Weights of a small transformer language model: tied embeddings.
Each number is 500 + 40 x the weight over its row's rms, rounded and kept within 0 to 999. Layers, rows and columns count from 0. Numbers have three digits each. The size before them is the row's rms in percent of the matrix's.

# up: layer 2 MLP up, 1792x512, rms 0.028, rows 1082-1134, columns 128-255
# down: layer 2 MLP down (transposed), 1792x512, rms 0.0209, rows 1082-1133, columns 128-255
up1082 081:506474491450482453515548452513531433526506564473507458502493471434484554534536539450463542510571546532537545469491480555470543492597556448516430525559469447435454447469482494467553550456516535534585478507502456481483458524522480573456471470491540499454547463429462589482540451506480565476443511504506448502475485519480585447503478446485575485503422469576489517462414458458553457542436
down1082 070:475474586519490536489459511491551553491501516472470473518506500468489417458552497488578572500529469481440472483548508494526435500524519591505593491465503522505458516501535467488547537444470481518420480501514515575508509472470522560486471490483433465456496487550478534533453598487538519501485451421478476501506478508526529539525524492496335492455510545477454531540498515554495519510523
up1083 098:545541445525507473547495421438445438490466474480517516512541579510546551509491497446511499482520542482507475515544513554503527455502480517511505446467481513452491532482384474520496523438430464525507512416512448496426472529501466480467405517512459522445521462538527540482420464548512480527491535533438483532498511528551529484491498520600473494541493474575537486599458516468431568487462
down1083 087:509566541510540510476523485589472492523477511571420459537444463526518471451510537489515506463483522519442417474513454516465519505444543603452498513462494523435515461543447569534492493475501596543442568559397592479522481501498513563456441480510525487477538569438528506517504505545460491511460497519496460536525560519515517529502495560516511515502546499503574496469506538506517503514460
up1084 095:514475537545464514519508525473500465482556523508442560505484527506480534478493492481431484471481535449439585484446491500534503490491570504488543555560453429512526428512488482512435464479453528447492500484616512496381486539486524508464507548526475563487454478469508516424522391431504526571457491461521507490522499520600528551453480526540525419517529500592458547405506538464489460523465
down1084 092:510476496523511486540534496428522502503515521456538505535519503526533556566473517488501495501467577520545585548462481543425524530543541512494500453516614449488525513507429528517561503551426494503515494561471577472537486512537564466484378451442497509550531474469510501579529524449466479553509478553528575531535475529473566490520553478512473492470462463464485464542499485508512491496493
up1085 111:497500511449524447437437457543489458538531482446523490487526502442546503444466493502466514517529525434462492494485546506569467501428493556502429526548496480535535448455447562576523465545506455468474491445543543501545501567492502547486491550480523521488594417429508490563500458542514579510470581508503473468479506524498501513468577564485511496507441449538474497595491494509522503565452
down1085 076:536480510515552526598424522558445470526513484489456521470466502459478446510519503491491469478546590458486522499548488528560526469557537512429463475478543427498456533459519549447507501513456470600544492507530485572492476490537524510466492503549460537452456542514554479455432562519524490481538505489481492519514500507547418503533445509524202475448472498496518430486487551494547461529472
up1086 097:489464471427528484482461522506496436449511486520481466503441486481461435523499589532494481481531548472501529447483486535529495553517477477485466502504475501561509500469489428543509498425454400519534500517449561474412521523481421508466514450517596462453527520551510428414469550538513505535463564494524510527487463480506541500513583555431495418551529507489454475541508526528487497484454
down1086 089:544570448552468512462549544494536566504508474531585477521536531515566501456524513542455487433480470526485478458462480463464463475452515544461536455467460451503490571503398505444564460467489566555410473404525492511546528492525498510563499443529473493581458474495499578480515424447452561540576477452481475506516509530520454443427490517523512563545542499554426502496517493510441473498589
up1087 097:523483562530463494547451464497562504499514549506552465515485486473434531550521529466450524555447515528481493489479467520538472512438449475548507525559473543531511498447515486509562515513530539488495568416533500481517452534535534487518568531505504582463551522542377522487518506441503518489488526480473506503526482544471562455499518490523495555466537417519524539450504545448473422539434
down1087 101:540507490444560469469530540513391492545500550543488474501482452494485451498537452487526485482509472567412540527530490505394559568464506510510535540475465501538447449505489574510471466455432493558440460541419579455561510466542458529479496419487487505483457513501491537482543513498485417556527501492528474556515430493461523528452506488470674545531406579508485509546489570465441566518580
up1088 088:471451515547539541519459494535500547523572562507574419506487450494485519499482476516495506471531528475528550541487472498450606524519470491513471540521570527434527481517527541514472488518399472510512502520493477482508510557450565502474581513458459388482458465501510486483523517507428467517527529462546469601521483536484501507495452495465503556463415543472566524500505496503470405556487
down1088 074:485552457466427572511429452494514478545541558477463470560491505470543518509554489498501538552480534544501436439454549519480445495479560546469527549513517486486509449483464482527516465431511480464514480507512485508470451500484494514431468461487445536565534477546498552522493501479503604500426513549445491529498494428581483488484571548532401505502477478523461510414488522472477526539467
up1089 100:526452502435454525491500501445489500519455486501497515462463450471515500438529561516494553500521523509511511504464579496505492494473459459491525494506425490508483422514452549512551473490504461523440482499489603406550493460489530507452497498513469476489542511478455470520581487478467508596456583433594500564589544425474520500556526500562559484405556415486492525535471483535435477512504
down1089 097:535481449594511496509539503582559456551525473456479488531467508477553564472529485425503502549530436456523533408510479473558493489533556442506495461509538478541516551485545413468452553529524516469563447522571499453575465517399471515448602537564556535405531489473477583538465400506543512437492482438473493477472488488506538483525501469459441488502489438502552449536564424526502572494458
up1090 100:518534416498535484460500493479481400537482494492509507455471458453549482495527482485445512513487507520563470563459542516480574532505450520531496507452488469467505489493525427505515489476512467528449453451528473473602523508509495504534439453517528434482556533475477453488432513490451551529485525541532490573516496471482524512508426502514546476512453463531472507532568497533522464520472
down1090 097:509527474510562486434472544549540472546517496480485434475503519496531455497521534457512535491553531426508562525454541473564478486515549505536508476482507457461484584482497516517553480472437506525554508466523500494516487502468492501481552560551507493418496463467462548575449466497539538435478462571474542481449514485466447559541517414456533519543484454520555448490504531474498511490484
up1091 092:489547465430456538484472508527461456505481570522499475491506501534532578527469493477532533494559478459529483481480542510479504450392440485508486478468484464552559481469490622473454529577485491500492551418492429518507526496463516489481424511467413520490456492521488519547493507436406471512449590454500481529506531479478466366490507438520536451531521549568613497483552488444499508524475
down1091 089:485507555516492494483476442429584400531561489501517485479507493469491460551510532415465492496483505518512491486551459490444513515524579480526517488561512497464511432497472407466503413535481465513517502532527527467535490528516495502509567488492508511434549502519510451445538532441555512485421500423491501478480542506539538554507525508506544500468510465430487502541505461409419502511449
up1092 100:520496465520478437507515473566480486510488447545496483520422515477483540530519509403470537522532457572493502472461524495457486551546424428499487516453481492589555529537526505498597520456485500533444504539513542531468528523442549514502501476518484400541495511487498586449427501401408527490541515516543512497496520545495513538556436515498533499495462523476511584513465493475487516546530
down1092 098:534637543464535539415419443500549564466476512512424487550516438488508503596524494447456451526533445530504481544449489469486499424446471503542469557441463559487562484462497519428469492536525527508462531422440578476480522546517468494494532459474443468465471476492489384527484513495421542497449423485535553473512498518492493543498467399490496514517491530500528552489424477532518528555488
up1093 110:565501518445462522541512494520549480509465461471560512444538511516564435436500568596518490526449468463444499475453559510491479568496481509565563503583487470554531522485432586499474506540376499509482476481507478459440523498412487459574496580518469477460536511493496519508483489512456558535458472506459510471527480479506522537473498539516498501448514420473529457524476533478395529511491
down1093 125:484451470522448445477527525532491457491532541468464439500527452519458488472433539465564485524485526501448504536556499526533467474528484488462499414482489517556494405523549539457463459516464517526534502439556541510434467480524495487428547473516583498470526527551471597498525505556510491529501523497467523525582509503443566539512489535526531435552520529504504539504497464520543422476524
up1094 088:473532507542486480434543514551506425473548494451506499479488526513527478466529524477526498495544486535481502511470519508460480504505484510448496511462517511520527498435505568579471481541531460490579497555521547484459560476458455509491545467456545507550572431514492443483504478507528509515519492507481527455446486569448478508489567524488547486543530487547485443483487515525421477550531
down1094 077:461539564421453562529530544469483500570538472487540513533549517530434531466551543546523534495496499483464473495503549497499512493540515472485481489521454503460544476464462497496461495469519525464416485501551462441514411512476547494443510474514531465398477461529521531532486449529521520498419490507472462459490446453564466526497491496542416514487472528495435540542566531546457495477402
up1095 102:489535504478509470564558513523536498487495495484423453460521532496472629495512505455551536531507487499463448536495554503499467489525446521540536454494434517418476555530547566519535526436490569478494543444516521468420493417438510499406498519504558539515543484472477478458580469540475530510498489527516569476533511515523532513503535448547520454446520519516461632483517476486479477507525
down1095 099:483554445526437514465518503478404508561484430576471495489514498484485480481453444486498540465571541580530441502478487466500518492509532507532472479429536504535529413500496487469488507550549444519497463483484485474496511494520541537468481554458524495485511510524544405473506519503493502518454466518529478529533474453512508498476498476386553471534534461520517457495504520492520550498537
up1096 097:522483471492538453510496417448439433451523516439515494508532474465545471464543558485463578486486467457532436524507498566504579458455449546460507545440508463462499468482538473517498465496466571551476486511588501514469484554463498504468480593485500485479522466465516537492563456534481558483451463552486507498498446478521566505441510571438516470537404461526484444546538449505535524505536
down1096 092:520490541453463487468467604506447485546480596481566477449485505532471553544506519436484451401524515547431519561539461529431465497498489559504505505576463452550507510505434531500499491451433519518549490438490463494515502546403537464477587528560493488438498493496503512493474458504527478455462498532499535485459490484549510527512544587444485451516517527527460521465583455489539495521446
up1097 117:530503445390540523445509432453501400483471495459438440407489473498458503445557585479495491542521503525473547566480488464448438491546526497520519485535445479464538523531512507520544507423524443510519508405462552441473455470429541548489534478498532481506500478492503491433462509526456565514453545499592469529555509477475513475470505539465536363466452456490479612447471564504484432539521
down1097 121:496553494509534570479510470454488527570452434461511558466501525505537554479510453537455497505502493554455570533605522500528554459538524444508486430489512490553517437477513509456490419556526494569465488467553494422424538467482487501467491480520597488575496486452521531429493465438575487526577468495510485447523500502475458488497564488507499476502491529476484464504454544484475537526481
up1098 100:485492537530455509500546411613529550528490449547480498495518508492505500496488462495497507536494506481477596449453499528528432512498502465451490464454521501515522553521599524479519458484521542452507463504515478479520497501507577504532502448453580448492534502571504579506487515546454526559531454569521524488555474490505558508402469546544522472458489545439474492532502557486490442507530
down1098 103:536524435493503515517525528452453472466500486513462487444592497563492565501433540427482505493540508484502414472460521538480462533524533435525480544501490428495465439520481519548488507518510547558537530521480529462589484499492495465447505534531508428527453458498424519442467517514502533477460501453526526502462511539513568431512457544502538436502440548498511528541464538426504457511520
up1099 106:502496441491438455503421425566508469451521545560497523490535465487537604474461489488428507553490464452495427485533481568453434485513492475505492547532474477491459519480481446482480479542452537454480521521565487461526499492562500500504476505469482527511527491506481454493572419513486476514497514468489498470500481558479468459491458524553510448496526555527443445488498506477499510515516
down1099 112:550553521519502454492486578547525520435553477495486512502439520528438539537563520575574501485449516526529501482465481463528493587495477455491546505456559577460435481566514551507488478551489504493521528493527492513417438444544574536461506540507491451429499470462472497528457544536491535501445503506497497537486536508537436561457503507405479514538539568498577511526504475483534495470526
up1100 100:456527486550472541517471399596518498511530528512521503579518466435533475481587504462563547485518489517513527533503451463490549425500439444511479524560446457489461545440476525465531479447498495500514505459477505516425465544515426509497505549530518505590500519520481527477488523482462479498498508519491579477505536461572534479575561547512492477519525493517513447475481512430523537468545
down1100 102:490528520507493499505496572486560436516520495527524506541541480507473541589543470506485508501399517427429478471404491483522463491520458445478492466536545573557485510461579425491567522458463483546508494560535544542480447509500526538498525461469508518528427439525459424513615519523531515515552454480510483520502404384524580465508546503501514476486526468499541507541454531458512520440544
up1101 091:471476515485436509469446467522486534483465507528486442508615544558501517538479540500481574529545541404487508428481515470574511500523470533506522492507541541500514536513526498492523509491407519557517511454536490468486495520533499493500502508505445527457442532586522502527479524535480492636465483500553579522552445547513561510534477482480537458505517479492494461427545485480464561480417
down1101 089:442508500480482471587522479441511425490545511496468525414448518427461550482546583515441494423438482600422522546501476573447519494565500485518439501464467436527472477456532458513496392450513399483500475507540578515475485504439526513538495501476500468514511469524431539475522521465530461461465519482482471486470516450509460479533519541488430434469485483484489528515491508521538491522475
up1102 098:572501484554491458560561512458540551516478532417506503408526459417493513469530444498473469517460533434532515467548458414460447506467485495514520531504480463490508452468434508509571491421503475465489583516500460499519531494476472469445491554468492526480462458559466524510562502521535527513501532471493494521489558442549543522510527462557511535464508536534478555521481474458539478513438
down1102 087:534491458468507478445478421618496484470554563508463490469512555479535485497451568491479458492512426526505481557493622556405456452505472476474511517502494480445540492514513589528514545520552529538493588461484557511557485546554451497483515452485518558538444503486498455546533474502466502511460423492492463454477497542532461526456498544488485456520576452423515464503505484498562545520534
up1103 106:525529516508484548441521511510474448466550490418452497411512482495591527486565540574499558475478481459447543457440573561449502482505470513524539532463451494504508469494502588526529429538424567480504487521593556498459517515568502539510449534501472562515538449421492427463512464568481553523512579545464522519542455434516518509480569459557512450466445489463477483496483518452538417478519
down1103 110:478520555539522484524534525515479506551507468496520493539500515511501493530530533492502515478592507411472565449456570436496546467528472526528522487545457570527487476540546504483481476473460512499489501531523536517478478428503509529450539555507499539498542492479510541449573471482519478447482568488487500526511429457514446486475596454535474549535443492522553480505504389419479464488457
up1104 107:538505416521510520470441498543500523404493547504525515405513512502535506492526456487418534437525522529483529501484530493564458530498526499532493499469402499509466447483567443446474479422475481500475546487538544487501507503431535501482460535487481511463487467422515504469537519452568450463550540496555536463567508549548514521452465511547499498532516491521514580544455516496524471551386
down1104 108:549588476443522507459486515539501539488497549530439460524487522536509550459421470518486477500461470514551517542558463490533550463484430473529493498467484525496517506485541496548512492551517500537520425523550545544501500501518458514435567465533503540515466501515481467546490481492493400497476485569518478440542586507509530491528470437476468552477506556516514516527484496482517504521473
up1105 101:488533466516430564494547543560542470562555552492490498497500505486495492430499520437517511465529514503447529512585468498555452476443425449507420497527485487454518520404476548457466428544478573539457513511500543507510530532525488487504468446490537539523442459527510468521556482448525488497473549555494499500522490465564514498449548479565510487510546558514433499523542494421492514507533
down1105 098:507413517535585522545585445468420485423421448548476460534516519496531422561446555567420519479476509519488490497416512520554516493566512516465601477492524515524480478464543503527492554499583497450487524522577536490445435496449484517445424548521529511543505515478547546499428504520546459517551490473461462544526532492500504516473510557480423450504512468435560499498460560503497435498565
up1106 099:537543509551481530552465509498439457489458447504445507466537556486572445506509477520541517486520498520479483456482546512452427501516462457523540524497517522507521511463471542537516560464513501518503556501463437525488465530511491503468510464496502475374533493515497473512440525485498535538549474589436542476529532457562460490444506529513533492466495461513529564530501544494450549456472
down1106 106:501505456415519456461468458539505447513466492493522494486504519483488480450517475564465526582520461453504486467484532511454494452461520507517541439530464563475524547523548489440546500483492497527469424550497453433527532483486455508490440511598482510502475551485503517454521508543470477503481477512491479567579470511503470512495510540446559496449507492450520532512575568533547525529468
up1107 098:464524459398513454506457441409513456544521387490492473477525519460505510489482435492557531458564555449447414497535505559495530620591522581517457560436554481484530551556503472487471531449479519486512500457533508490472557550465576511484518523497474500503492495570499526476497543519465529514492502496585525550482429511480455527453478504492534539486557478442505429458526527517518483481431
down1107 115:471492522488511421501447453476521448500492452549521504524525592487542451457456468519516467394510567499511489503542460573493462508558555584514553527575433531474604472448416450512535534521478534545530474519533563520530437479512481498476478513480556477490512522498436500516539492483488471425475466499438417530495489478518520532492469484541605442479513495522460567454508511522505537502516
up1108 104:559488498525462496471481462491552484515490507514522516466559494404471569453443508477482516535526511542442537503465501480465492478512478473535475420526477517494474462446512577587544540473519485503548478446473463489521451554453496476485509409496554476452529487590448581469556518504440464488447550462476544557546444444474455491496475462484531496433477528531506495436470499435564530496556
down1108 108:446492455533507482515481510520594442539501504486510433570493454481464564547514526493520522556499520505529567499463509469422463496521519514500568544468571524481463495485500572572552480454471482474473460573508545518513467472536503510508531514499448456468499459565468549531452525511476537478485418442479439490486470576527545458512502508488563492517474401445472489544471578542537508514494
up1109 104:462471453513507492541465523492494433522576536489452515390458474449504534511582549524493512469472489492521582511537437485486493584541444509465524555473492477546511465458597515505506461562539506537509569461516501450408501487432505543465512560526446529479515482473472517464477492477514552537438532560585481533499544462525510503518407474527488431503489483479510517519430528512559530512500
down1109 106:471466537481561535506530471511483538506473491474584545497481485515596448422449504492477507491549491465527394479501494509524531445514498420441485439566476487527487508509558490538484475510496486552480498500521474439539473518505490531474532518469480535540458482456509507521527549451491474495584477466493537516473478544529504512512435531483541500597500524558513531522423488538491480491397
up1110 095:490578443590419478493493485525498468488534544436530498441582493481501512448529463489437527533476513413502514501453512548459457474493498461491567519456498451567541433446533485594546502502416464528474555495538432485472526486533495542419546501435498478515505458418483487458488523480459510567437566437514527497593446531529522483507517462514511516510618506491444520456492519426450517524464
down1110 100:500524585464587491439516522417512557554517485495513505540521465519542543532483526477515490454500504484495493444521537554511480439518485510579527499549562476443554432478481483545541367530571524569532523508485494464462508501550547524562519519490494509575526486477504484495484454551521508455494524459494512492500522518507475503531518572517525544481473427516560466463463613487534513512439
up1111 094:507574579554433510520560454443478507515513553466448516509484452469434482547552523447551525474507609414490517472475547569456572467521503501506521472484506527530505536518449498486500527454489567537421524458509491454456464516450450524454527482481419520511518503507517449504415443480500520492457432513409523477489527467509525525479436591538528481512511484515545567548455538538499486489458
down1111 086:469484475509487439553503547511468456430472508516499520444511567589470484554462499437502495393476487461505375516469478494537506443526522525505531451513522539554517486524600501503477499479486435488427589487485482521475428498507553473551493458485439487484576507488534444569528455523430476512576409535535593503493450573485553464514544569538518550495498531426510535493493512558474487446538
up1112 094:445506442474524451438549550532508466511538532558555446525532540504512547482512477464458533447496585445516499460489484544459531437481533511487456639565487427447513439444511462579483485514461453470512505506499440485515497523496476503570508481488468526452570454473496457412497478571455491451521520529544507437558515492432481473472521537509524543598545407487534530515488485517441495533579
down1112 087:492472509510468537477463524512450490454495494454577510428485466451503448458455478465542514564462493492443458550551476532550492528556496511485493460542546513512500455558531493493454446465584486444567499475580537478457443416481495490504411602456521496408557544510479562528506458490521477463497554474453560554477500524537512494502538515576531460453526499487423516498458502470483528456455
up1113 102:587531435523490556487533471571459513562445410468544451564568565501511453497549482481451513513480567462573463602488460494538491472491564578528433486466511502460512519530536489509465485481444561440547472468465569500484500461532549516515373541508498475475515518519504529497500458480440547537487465531549527551464498535551550504481521566481534558436614437577478513414477498456442473510425
down1113 104:503475594530603507467506533477485471477537472524451476425432476539432520440489533464480526482473442483522502597518539503472524516458455542503451522504542537573494575459481574555550468521414539491522507477549514485473477486513461525526488486531436547575519515531502498524453584430531469509441437465460484477486495508497476529514486474522516476473452452561522525575509387476517477478573
up1114 093:559498455537501517475547544471508436462518504521572494539501520489472488528480513387577533579539477578473417496537455559502446517603474472515449507557522514456501449502484527509498456516553490460541469523514470505487462506504507537437496515484518502436527446446514485564574463568483458459487452540409544446489509562499492492542503514410497443432465490531397513456408510473475445519494
down1114 082:436486526526572533606492523520456528554592507534500493468487509449491462505499529536535542465487483518517436506455519522442473518511476552481553482486437533552503442505520422547493486497463525511517478441521515545513517461497538499491476506510478445470519466492513487507474510490512471464530521474515467532578567404534534508465456535526430527437482411591442486484445523521562493575517
up1115 101:551510449548518536428526462526484439512469554603540476491527543385532455493485512518433489573482458489554415478432449500391526509604487539533533423545499447457508447575512439549475450480512408447483467424504519532415514479500446451482445502456442481407545477447504523558512551519476563526487437470598523466445486448497499545524474531536541453457457421537460498529464491468474529509431
down1115 096:525529589555534462458517591526433517511493509458500515509499460538515472425487542487538554494510418476480474617504531567571492441503504458436472489459425530506487550498489498513503507524488541521543548455543490522576482445574475519581515421515513486584435528525504518527553533440479451548470564475509551503491481508562463510505482511484473502540460459512469541522597496470461577522536
up1116 098:441581520427421431451450532456528537488506532515502554548548475490490467484496525516465542446541465451525503483545435470482442502593516460522531563510494477466490583473520529552531477553487581510530485490584548507511491533536530556512469434546488571519536475528457479505486432529467486507425500502505486520474552477459472419471525483564500458468571489499451479490489478466416534487537
down1116 096:484563489484497486480453562487442466480503430453459502458432439493544567526431497494466518519473532498443504642532542547515459439514496472459459546438432520518491426550407529450481416492560486478496572552515474520585501527519503552473528530480485464531486577462468482474488438515480492480537478512491538507461500565509505469505486545463495466471432519526486476507499535586488546499441
up1117 106:501465531485437547518515481578385473490476466537529482476568436455444458529514475494488510583459485473532536559571582453549505502475505478494525461519532544531529551489567492494448513592499512445519510522534535470521508576501530506469389491477514497438500446569429581503424542505419573498507518514422455472558554514465552449511496468541523508515456478447455543447461470478485437494470
down1117 110:559426478536512477591469452450587458489545479490556508567533470467562473454550478438479524589518476549561465509498436483493488512478566482534494502490504470443464455435479503469523502450556462495466450497499598625503494489501449505499527516545572480468523541441459521521521486496500580520469441484473486443488465573473555501492506526515517450448472493506547525501473468463478466500402
up1118 104:552561431464521488521554521485438470534562627432514502523521502472480552482496571445504476456537516535512450441454521525510430451503523459502517501481470548461467485525537575508483474508512504490511526457559546550429504502506464502428493464491474600516494455477472504477430519444515449517502481437452503494466510488484523531445534454542512434507524511488531372510420507465500518491423
down1118 105:509561480528473479495454458573492555567482477558576513474584456506488455580385519490530500502426508432477504516483538448504521537488522443411427485510560500444508517501465530472515475501489522544523490540474489452508481475525566499466495555522539566474487462476563541520527506566502549518502498491496459480461464432548566613514452455431503444530500549490472531485558478488468504493552
up1119 086:527507482448489450468505507508422531501481438499504512432432470536544484462487530478538531496472475474456521561447516460546538467450505456530475577461494499518547547483536527589482467502441581448509523462488471478426548511501441531499510556485498551636475465498501541466530470549459496542510459557452523506484504465507481454494548544479507494437486513458458457529460536476481557509479
down1119 078:470504472586516559459509509551423566569548453559430456515435564497565550502546510507523477524504490500469445487559588481555482553466458453475512490495471433503467519551477437480462539469528504474596497462523525557529530586459548557470468436444496508442440538564468497495555466510549512512452505457475510445517527497564398438505532437589516514547470497462480489488472543456542489494475
up1120 106:466557514551548425488491515525539506445445513507551476447537463547530581516456429454459541572523503507551474477447449656412484458497530495517528498519516491510476531473493499544474528434450477512447545491540489460508456502525516521472567515428489464559558520533439531457599507437425519557551470464503556517484478396452483532487583595589518589409557487501495514485527502497495502494537
down1120 103:452535512568521448479414557533476487463481480549490431430465499466571513501454458499477491539522484424555464493549545549431462547425531451426467552540502533462424463437466459476499577486574529489529487540456516500502470496456452487490503550549530569483467512497453532499550461497515475511518430569482487512479446472480510550535513470488515470437538491498541508563509570479501532561550
up1121 104:523525499456549445538448502464525477509489571478532509481469483530459539504544439484521516543456506452539537476518505515554493580535433536486536481516482509580462456457478454442483488506470495544467624445483481417499512548394501532500488476453485495486534505509516546504530524531449503517485495489543510507551523461524477470566474480421511485536441456486526404586528525507492490499434
down1121 104:516483509528528460533504484476532512447508551483466499558474460473537489520476539456454484519558533530445540484455534472408542466530544434551446531487419519562434544451495510527504461463500537435498452396497449471589460556474451524482515610515513539448545596403430531495506521483495462484541465558484533484506546458526542474472507547469491475463490462523463484481517465443462538441477
up1122 098:441512484599411472461430429572459546522505512503484467479512575464530526457514559407392522498457520499440520529456559509489501489416479503468442444545519438497520497492451450518497532477497454494438480527516464446575491562478530493455540500504485529540442511504497535521427471550458518535467436518457588492452559556496573424524444479455514475533475442454543488516491525457534524536522
down1122 103:478476548515565520537460484488493455518486467438584530461524525565509466406495552528509528446519514496505499580433516577558546537565597514477535469477492553528486479426524471547540536472448453459451438478574448490492532489408540483469523565520449434503498519512506448485502558494484507449478516492448566450489501484468515530492481532586525507492501538507583513515535489459605524532487
up1123 103:453508445536551529489525411448528531527549516537460509480578496505487598454502439504516487483480534513476515497622500571411562463481436475515488567532435548522444471495569444539467517472526568501441426438521455465486504503538472518528604483478452475500468468493517562498504515495446544502456523512500514552526469541471524421495493450498542471490529432478521557507555545440561520552530
down1123 100:479524515556468508512541452452503479524486521538546551547509525580478508454486587463525494521479509492486486471469462518511515491456520533482477463529499433442491522525401535503573512520561481494548509463464558502483511553490534447537501522406531483532458528430512463397474492500431513464563496517482506458506435581485539491448477500481539465489504515549531492433451496486517473442475
up1124 103:487431523427502457584490426541519467416567516561450477466502577464465432502530570496541513463488545574508555449467590507516498538457466591500491534501522532495527506476488547477546441491410522498531485512477566424461523491441496522516485545494443430436529524483505429586490559526454584550522446446517545477517490480434494566470558533563512521442540488452534498480504512504466469493513
down1124 102:413530492544468439467485481429511505582508401475538484534509442495584510557432498454494530481546481443411528525602462564545485537497522492491544554483455497498478407439515538476473409495518499515529497521495488433589478578556457467423495350503520544517476502439504550506483445509545565500498471524556512509450510572487462487535540561486520494513499485505511490393439568478451498486458
up1125 103:460559455449472546527491417508548455498453497469547477381475481506498487513498462457571509539497517581489519516494548574522496519480463441549568524526500510519535502439430497517599522568480460507536487523471555427418464501504530520426483518479458541490518506426472506509428511453510468503539496541524510562497541597496551474509522519522493476541549445552452521555558486483441459504525
down1125 098:501513516460530435455451450510451541523488477517497472555495534481511479520519477537484473494514479565519491540504501452580465391486537516534563553508520502491465549424500479466495405453480601447465516509576496484470511464560481542509508471518422499466504420499465507493527520483531491489442501455460480496482505445463489470462443478468535545479504555504469563348545497572466580472472
up1126 101:550441534470436513500485503511519446543515548515486530459467536440547467475532558461530533500457476536491484555417456471459474466534431580512469492514487512589521444542527506480494525491475452517584501495519548491596484511488584482509481524503479489427572493533516486520482455517478478455419469497414528536511551502461532455488493504562518452488522476557428495556534575452538495495545
down1126 101:486506503510525424546545491512550541487463488443523515494478406378454485539451476508512532527473467418519479408471537453451521445448467563500524540496416515536480488500559568420583435572478493536525499468525519492429442441497491552483491540473521455484546495506515551558587509492460494506542423477547504551512461426479503531518527562560543532399489471505577487509523486444505518455562
up1127 099:520540462532521502569469452435559469389514524488478501484444560539478539474559536545558514495525504558482561475468424507524499443531426524518615482491494446521513504459508559569492518464483504566496488508500507493429499472552507506486468583426468431513491455382496422511545550539480553499489504473505452549522497477554554529505505498618503404476513463489503448490499519558533474469541
down1127 100:470449451530500495521510562489521457517509542535522532472521482536508499495451541543555497500488481471475431517460539524438490500524471524506511516470585521510454498524456500573524480484486509477548574519512475464515491540493514480467508533556551461480434507476467493509479490512475538556531507499531508502480490463569508542448423533507554512510480541519482462539496447504524508545527
up1128 096:527488460504502437564482505468487402480509492469443496452467505482481484486525423478446508501416500512541550598428500514491476517551439509477549483417546486482509517533504525538520527514509471455444537461521480502487461533486405475469583531486418481449543435578476489465513545547482520512446542569503541479524546463475518417507593509504482555467442471534508550535508579528611518551596
down1128 087:510476480428463534504495532442468455466503576520519500530455460478474456526460486542571509477489450524471527528472564504458522531487508577478494580570574578506525546536465536480517512498509492504534493528462507449470515558514574512515491506431591518464440509487483462484531486530526472528450515519530552413500452463512578451491510490503415476424560535460544590548496504492474506494450
up1129 094:515520466515533477426510576540484461487510402563529511461556547492450554509530545544491480451464452533473541511625444553519453488416481514522540488565454489527502541487527529534537501495383515493461568491522568487448507517469479529424496478506446540516579535428467483485519498522540464491483530522537581455487497487515525544579480488499528459502500502504482525472436492499408489509514
down1129 095:492433498498460534505393475472406525523486506488496508542564519560463447494443465466480501506492470550549452459471589530548552516535454515500442569520431469532489461459481433533489443468489532517502494525555464443503563505451530519506481541490543532528526473505509518556510470496582548441560471448499457414500456601509419508489484490519493504531547490484531502467458463461561531512546
up1130 111:475511509594477508565557485422542532534494508512605489463496480403514450394502507453524532469503549469513444481480562562456426483492525421500441514522473415538456513507543557556515541502500520529491479524530501470469508502483493459480601490471492508527499516509465446482591500547536485526539605458503498509519513446481458444589481524565516543490522448455458470536466527461492443521513
down1130 117:539510565440486502503509555474497473487532496451459490561537497429511500457500387537504533442485499513477512519495488545478446447580443548511466497495559472577508436479497481550507542532458496570507530493475474494470487480553465540502466527493490477493512528427484497529486539506504547549520474486479500511485438534421450537511495506485574545452590476420505558552535535462480473522466
up1131 096:538531501467484520488551508491526490536554558470553513462513477496518497513475502493478503600555519507494524457463496466387454430534490499532543500587524505536571502454447476563545423489470554548487417492489476479529543534442512524478447566508493471554502463459465472423476484530491524480449524502484466494485474513425498491539514544609526485459544425447459509415409545465489505547448
down1131 093:442495434503505507502527509477496527472485540543485430527486564468443519529515498489534504483494537501552511535506462515605428520478519546507447527562504425535428513542465528481539475471506536446576506558510524592413464522497477513554450424552569484539477453382503458542559501527467528520492456411505482522494450530551534508485519452507473429505475534540490568466451461546498533509541
up1132 105:531514430482497519452468531541537461468457532491547493520475511446506419466520514494525524535555444538442530489577500505531510538509431555545504507520563482538548487487570513498541421505440491534438523579474512478459499544536458526383499526508482484506522488488500441454482481473504501513535445526566545552559487512436524509520424478476529485503438464487432505506506470464460405502429
down1132 100:487516527493511554520520473582505473419480598481445481592524514459441470487489448502528484500476481580544549556470589502535458463505538413541495511451443478505515514554464484505489459447490498553585512488479447467493505573510604493438488437544448499544486520521428437567510506460494485462501499450506487544443463538519469477556517481489544470498496451507509545588478623544536531507547
up1133 099:499426351512459515540518409505476451521438521446515456486518566539477448502455499473551507580460598540476536519503511539485457514471511434487480486499536514520502508472513406454488476473541458482532438521530486513440468472515449482524511556492569503448478459522473530463489559576545531512452517527462524545531486509511511496506410527517518539512425502476498543513470495530513444480461
down1133 090:483480509503517488515457543470554538496516499449465498549453517511483527520532471446501490462547528462538548521426418483553536418465514480592477479473479595559525505460520416524563405529484515473465522479496452474513530511489545491532534409482491483567476468470511422483472479455551468501480452499516481470510475436522455400460521477490336524610507529525563537533505568446477516463554
up1134 099:451564493479470556421464442552495467468527511492603471488510576542548362473576549445503481493513532468528435495446499483489503509411491517490520454478479515540496522427448541593524524457488530486501568487538534514483546527446458537490393465475467563468482418532469441513490585550468552539508542537544541423449497502464536425454527517477503466496465512540558507513524497466433465512470